Part of a small language model's weights.
Size: 4 heads of 32, MLP 512 squared ReLU, vocabulary 845, 2.53M parameters.
Each number is 128 + 24 x the weight over its row's rms, rounded and kept within 0 to 255. Layers, rows and columns count from 0. Numbers have three digits each. The size before them is the row's rms in percent of the matrix's.

# layer 8 attention query, 128x64, rms 0.176, rows 0-31, columns 0-63
115:133153164143108109097116091111136088113123116162101133076148104107092142106130097141089110092083181152124124121124161145146149145137142114132141147157154131153131150126110131108103170104143165
079:133184141109122116099128113179097114157164094160113122114135085112090146149072092128133099091144143149145131148141124119161157141126099164141159130104121145138154108149107118128121099100147135
083:143132143145152077129098104139097112105135192140104135109139095109144099109126113136085127143113170152119161146136105141129153098163130121162128131134151152153097184149129100106130160124105096
090:109117151087108137111110117140157099125162095108169155129090169171168131122141105117108162140117114120111121121083175127128128149127093123109147142106137106140145134129126133156155062101117161
097:094140163164148148102162142176106129095132142136122178154122131161129139101108109147112135095104141133127131115189119138109114085129100085134143131121124122179169103123113108127165129139094116
101:114117153118128127130125122157105118159146142159153066090138123114125084154140144152135145115144130130111127120167112097173146108155080115149117113128136111133120161119087153132126212131138109
101:130147097149151097121136127132111136145146079109079115175166132126113121154163112117127118167150088117145158123130157095164114125124097141162095137148086161088124098152110141109112141098119151
085:133127150142118112152121100073121115107112144133136124104164134119109121109144142146126137070171119113135129099159106095113086143156124112142158165193111140138129145148148121115126180146140079
091:123147122135151114150165143175112107095142165152137125115116173119133072136154121105080106155104142152111117134117137122096132110126118060147139122154137142137133117151078102113083134116099142
098:113159094182124126132137141123126134099106151167109087114133127103094123098107149154086095089125121164126136134180122114136159117120150076134103166163140125162103106123119118117093138146150126
095:143090139068130114114130097147126125160143109074136158170109135126149132126129113112161186175132110118115115129072154132154115151137124142114149116153129146071102123133135125129136108085120140
085:114125113104117152089146139146145137149145145057119158112127108140135126122126090107173160191110136127121100101119101180111118136123139139116140124119097130100147175149155133143160108113117168
077:154089134129143148108148186124138088133158132124137114116076112110136132127096105132142156112127140098105144114120093134140131166111163120136165097054129110147160146110151152130109115098118161
088:138134113131168138115147156109089108103168146127123160128136138117122122107107144142134133174121123126114108148110121132074119110132172124172141115116117109178108111137103094143123111054183129
089:107131137144157117101113156132126133159168134103103166131131078104161127136130148097101182161093195102123125100133129152116123128130115092099154106117154144112106149154139106128150119148105092
083:150080181113116160150152098120111094137133103143093123099131140108148131167093137118105104122113131100126126112146069117124100111165093128112164090164147120149134112171148133139110145129150151
106:116121099152162119159097119097108146096112135101130071141156094145143118092100126144121116116155088124131142106155131145154173095145166102118119110180142125103099115124133129146152120150131075
090:122126064162128150093103146098141122140144079132135116138123142167127177116128157148077152114149163105119149138096135177151119128123140122141095137170140132117129149152165109120110101099150124
100:145127137129117131143120115139152179164116081123122155175121138120120155136152088128147157114124105137086133149109162105105146184130153132115182131167137136112122069085138121106128106111132123
093:081107123097153123093119087102120134140138135077103160124103188126162159132171165119095141167107132138115130115142145130124131137154132138119107100123161101126099119147136165165122102127092145
084:147142124121119144137120125162116168127122106144109088097134146116096106146100115106119096126120145157084176138152101168113163096106161127135128110142099165146129156114133077107149100130151074
100:165051115131095132122107130103179129116143161083120114128130150134105136126150147157095165131167111134101129099124116103136146124156153142149126106143116110101117148147105175109129156112106091
098:130122100163152099107122159112143182116139108125104107143117150136114173147119129153074129159137098143175110139069140115096138113112134150177110108118149136157125140165127104132122094113156128
091:165112166134108137121122152148117104094150162148070135100156108125106152127092129162157164169098141134104153134123134124090108140104137090132153131124142091090143129118126147143073151153107119
076:131104126117136103107107099120083119145176092109091114131130098129174119139150153106126148082127135107155155122131135139149087126113121164128104109093187110099112119109152136156155144158096156
082:056140127114125089127109118128065106153139120127116109160174112123138100130137125092132121145109170130163101117152108145099134168120098088136148127132140149168150139143115165152140143112146112
090:115165118131131133167106114129149087138136147132177140115107141149134084097174116126129126154145086127136137125110145154132139125152140185163110104173157106120145118160121100087131080147144101
101:141125128128103143098124164097116102141146142167180111077149105124142167124151115103129106078110118120103170093119155172121160104103117168156127132106133123093118132126141138093111113156133156
070:118206138143097149142134084122163135101154145139107160123159157128110110112108121148112137136112143115138110138120164149099162135134123126125112112126127133170114196112130157154154120134151075
089:155123093103118134172079170101120129135129143113135099091145176116180139161129111141140132096126142108138114137167121110139142127113161152085118161088124161117143146131115123099093161149130157
082:127182163117135123095101116119138116141160118130108139102125092152095088113141133144091143136091098097163109133089167097092121150123098142189130146084158114129134122126143141138154103119131123
101:155132165102086159114121137125135101088180086132131100127112142134151122102114130169140100102117116086143102122120155143163103158151111136164113149110158124090156167149132152133121128140165096
# layer 8 attention key, 128x64, rms 0.182, rows 0-31, columns 0-63
094:137139134129115118134086166143136130119094113106145131134121122153120174125133188115121133125157163126118188114100090146089123128114125111129105099149138113079127105101159115060141122132147096
076:130083152172126166135069164130140096144097146097110138141149132116129117140109154087105142108117183145128118120136145135084116125106104111099109160130121085148145119087124100098109104137134138
077:090107192147130105099133136144124122165079122138130097088113168141071121146142160081133152143131143135149098111139138144130139129125115147115142132152154137103120154118077122131145177118131151
128:100143113123120119159122087125093171106093128129150095105113159160159131178116148141123167144139119136140140089125148125095146095137133128105153127167140164099116161096113101164122102091134098
094:140142129141115100169157119119110115105104172111126166154134110107168126099120141099102173108099145112096139119160100141118085144099133106128122109176141148165126122146132090136083170156126141
093:112118119149149150144157126138097165188142142110093131122125138112118089127080121117132100084147118093114145143131157174122095094153141118115090127105151146100133123184146119084156119120121132
098:142118147106142146143121139150154115118135158102118103132141135144126107144146089123111098099131129121134103073142103184114107140147146094126158135109098156126177136142139183163132062117111159
086:105124108130172109090147130099182149153127122168107163118122149109101146108143118153175114107123085105122171120121091150131098128120113127116143078158131142139114083125158132117170137118134155
110:158114142134128121093119178134152109165120118140102136086115117126095118087156138076131145101118150119137188139159153158149151117124139119126112116130159072129133101108171121103160108120146149
105:150126169119131127135130117104184075152162129106105129143117109098113118088137115058125133100087133147143123158146133145144160147127136134136093120089106090151119141150136130102122149156122173
106:075128105115107142120103115155099182097097122145170102100130165136132113169147124149124147159117114126123115085113121145139141095122124121143166083163138165087135141132141148156149126093121104
079:139122165140113105153145140148153149081109099088124099103114143131157129112150198090117124118090161154077122150097129099138161142120114110173108097154122128136114158144131127111144125121128153
078:137109112144134114151097101137082136135080107127177129124153170139158104155102152164101148140149132133150118139124117121076136141068092133144154157138105139155122140166139126134089152162123123
085:161145151086128088160142144128135145130079118068169123145088159088104129160126151110147148140131164158139106151135078123084130160149117109138143109118130125120117139123111110121153133134083126
082:103115138127146106149108141181095125141095156141090153101117119126133112139177145097151130142112125119148162142125095120127117103140127101166109162167127098092148140132086113122074184123137135
086:149071104097189121134145133120095069144149163135156158133112147127150154166107143142115154139147108108121159140115120172114110088133116128109121163162116124142106086148133112122142135100137124
119:092128158156150132137151093133155142115149131136125102096125105136109169100125125113147082162128136121127128146115083115184150174171139117120112076106134112124151154164147110129159169133135150
093:131150145131151128164116136145133148118163150152142084106160162094116132093150126121153144157180112097185149110145091148138163157119139114132135135149119135122125111126093109131078094094089135
096:106173068107129183083098117123137141108147122177178129107126109148130123146159128120100150140114102158111112111162135137103115123084130130135174114146111107114119136134148128151128123171115102
090:122137146088153096126118096124073136131126164129134115140089130166161125148176159140131110135117104131118164107106152155147120137131165167129148130099177146100144095095074126107120131112145113
080:147073130138114135143126146165124128144167084155130107117128169098155139083157134066091132133163116139118114148122151115124145144152142084134153150150117110116103147135115127130178167124097124
093:100146138131164150151161124100118154146112114153158101131131119108140135127147157150149102127164105112127147123126116156120101139103137094160142124066127151139158127137112172055155164106138096
102:140140135121153117148134137083157108139115141090095102112125139097127147126164150094152103140153139133168090147142139156106151151152144105138143147043124129130129159084102137151123136093105122
094:143084122144139136146155146125121106124078128117170146141101113159142099146152103155153135081124123159186123162163128106073131107086122131127129146141137125138125116151163094112150172136137112
073:131091117133134086107138095158101129184124148102098109118140133175094147128171106149132104146119119105121108104161129141142122116149105161087110146152160103157128100150114137148074129111148157
089:133131140142130091153068119151113126146150145124082178139081136131111153134119098098136136120120139146132169088138105154101137119128110152123085111147122171083169110137133134166136128120140167
096:050147132125108173112109136130131143145120126141145087140113129117133123127113149162135138173122177123116114101083135157130114164110126137094157148165112106114140143078128107141171095140151131
095:125137122111102149117119109125132139172110154165111094133132127121140113114128138185139105143131169122144115116120147067095147133128170145130112161151127087161104109159148083116129086128091170
070:111129168155082085124107142146169147112121134130136135145094146156129178082104163117136154103140107134127139138147113123108122129119141078106112132133150113078127148094105098109157137144160081
091:140139111104118180155139124177122103169140077139129129090121141142106143113119127159122101129134103109150149179104176097104147139166109139129107123116131140159148084121094168119118100147139117
087:114130160159107103107128126124150168154104178096102153143108152134111143165162171133128123111130155118159104107161119132073125153108124117129123168108145102100133141103186096127120098125149125
100:120103132134092137130153124143165142113094149127128138125136203131132170106104129185104126150173121103148146157147123155106110136087101144089077106119134121103141113125167121113118106112144126
# layer 8 attention value, 128x64, rms 0.206, rows 0-17, columns 0-63
108:178135114134151159109109096106099097131116107094152149119113141113138123147092106125119138136106149092187152119138138163187126127131128086125118141122138087121109095150157138172158107152145112
099:102177158100090114133104162127089135122109118140125121156151081080110096148103142173140129100158179124130117135094166147131126144125135133158099132138114129121107134079145107155147104117147130
088:109081186168149146105105163128146120124164141143132131111138144133146134105174108154150116125103124149128092110129138135139104131160127111126102142126094096167147161109131088120138074089143090
105:153117102072118104151140157126148147127142125119085145131145111110151123141139145116146180119091137114131126202122099114108116141166076165148116107149152120106169139137124105126112118143095106
077:132127113107136163119098120113118108127112116139093123135129136155114111089139135144135114107132137155124143131112135126107122206122186123072097113174123144155093157120133076142112099112171115
090:075097163087166117109158127138126141156142129112129158111096169115153148113151078109177122128135109094107090125137158120091130138115081146116152108122131120154135085125140116139159153114125119
098:087147100123114120115172102121161136116144138144122121106096123161102126101137116096121133090090127118128138137156177176114155130146148097072179109120131141118180141100129131123115120098159134
090:129132121139127147126125112153145119112083171095105163094127136161181105133133111123116134132083122136084117178072078122122118136118116109147097109139145125174145133172134139127108165128128114
090:163101093107112124108136174134081152117140138124148086111114103127121156153119136092151103105133141144184151165141132144123105139105160129125126117087152135157116192134147134129092117097152106
087:137139117161126143097103139104086114084103114161110137134099101124075122131085169124134114139135115082130118129163087132137123118156143099112131143174091103149171141152157157097134119143108122
103:108138177148106170129134089143142134152135135103114117122132159111137153124114113158106128118156143136114121099118173115183095147134103109099114108136123090129116082110105160173131117121095184
081:124106111147137101119150161109096143145108129127087125142146114119133099141130127148151129113117150173139151153105178134129160145126083113130133101181128149103097090168151107089156070131113117
078:147096113121129121137141120120162121117121167140131170106139132173126104118145128118145130108073123093129076114134127137080161165136094177138146173143126130118131148118128083103132153105146079
129:113144122165119128114167107155123105122142133139091088141109120149123114132083146146150128130078103139076112144138156134136140115194154140140118103145146164107141170107102111159076120131135109
092:088133166141107138141145130117127141130123137139140137157125101128120088120078137157058115133142130121169192121091135148125098126101117100132134147162104134133139092094118137090135127095157162
090:151154105121106145132116146135136112087109137147111144111151163083076093097079145141132133149130165092128139118163126123116138136153126107160170155128092130108122119106168157099185122136121117
092:109136104093121108148109125097139159130149116142156123176127182085136153133123115170141114127148155144111120094115185099152099125129142104117139147100110114106079120124151157123140106106110180
087:123151101120113116122149142156097140151067129074104142099083134158111149110091171111113154129119114116085154147120101152126159107144136130149181117140136137117135095121155171107145126123154113
# layer 8 attention output (transposed), 128x64, rms 0.0731, rows 0-17, columns 0-63
119:136165122153072106077119134131188109157137157132074122123161119143077140114142113134137126169145145136088126123144113136105129113139146101134129100108104135165133151141146113133096151118172108
102:120124144151156098132138136101171152106125144119117136115135120119134158145145119142089175155136077130144129124189118080115151156055152097070119151118134129135108137127109146132143135139117129
105:118179102095176152162097095119120145117108152125122122144099145124131102120111166100094107147091166130088159127126097136118122118098158123151161133166120090116151142155155129147118114168110120
105:123123124141157144127132148112129142139090071157148100120115143144125170150102129125134123116138143136099127115104148149118166170088111136070149124091114141106120098083142176158164120085136140
085:162134108138133127143132082141147152098130158101167132110109146105105166152134149068107069137095134138107124165163103110127122101160162101133148146108132161149124115131118133136145108167095141
099:149141129160177153131092152160119139136125136148129104111127060146123127110139172146116091075138141130117163097112109180136108144151142087141112115095145106131138118146136122079129101143143128
101:138103096104137139158089127122134129093169097149089143096153118149167150122125135159144111117122130143138098176144099139171118161122125130164092116133085150092086092159139130150129101126135110
095:139149107083120119159114118158088122148131147154160103135124104109086140105123194091158099155103109141114138080127150115113130137157126166111114124131135170157128120114101146129162095133164140
103:138146130133101057124125095143176082099146087133102123158135183165106148140134173119142134131151097124132145124138133100128097158121134117112173108144110141103094133127119115150153144152113121
096:111168138114069143091126103120145167129127131124097130118125166096149141098178110180119169122106120158148128118127132120158142115114141158134099131117140120112100170085091108131132158129087123
110:110123129149167119107118142168090134142156168120119147128151054137134078112101130112167113146108116134129104145128098150112145093103179102154154155103131157143159145104136121105118104133142120
088:113107129134153107131188163082128112128119108117119164137131148147113159113119133122073110142132138145072148103115177169128087112102145122146118177101079112133127125119125149112132138144157119
080:132119129097152171157100086097142147147103102095136103112164129141129180120129143153095110140131157123102143122147139133190141120129102130121088069138130151145125126162114126118131076131156134
128:116110087106118179192114129109111140106129169105109171147147113137133110138138110130113127165143130094139120124134117134131155129113117169105174170116073111108130112142089149122121128149138174
092:136100140119143088138128182084118138110142135147135169132134100104164121111158129118146134137100137156150092124141139049164124120108138118138133122118144165137090187103118131133126130145129085
098:077142111140092196117131099082152118153111134096105085116117111122166159132100095162116166111138139171113102129154154097135119142126142133142123134157142128140085146102130140121107157137140128
087:146145161142140128082152143149126126135100122103112138126102099172171099115120123140109150129089113113146146170130090114098089151134174123110128161122172115127131073161143129129116130110165092
095:079092125107098158108110105151162101140148127183136127131155087102132147119172104152130154149152087164134134110141171130145094147144104138141106132117108094124109121111119160078126136119132113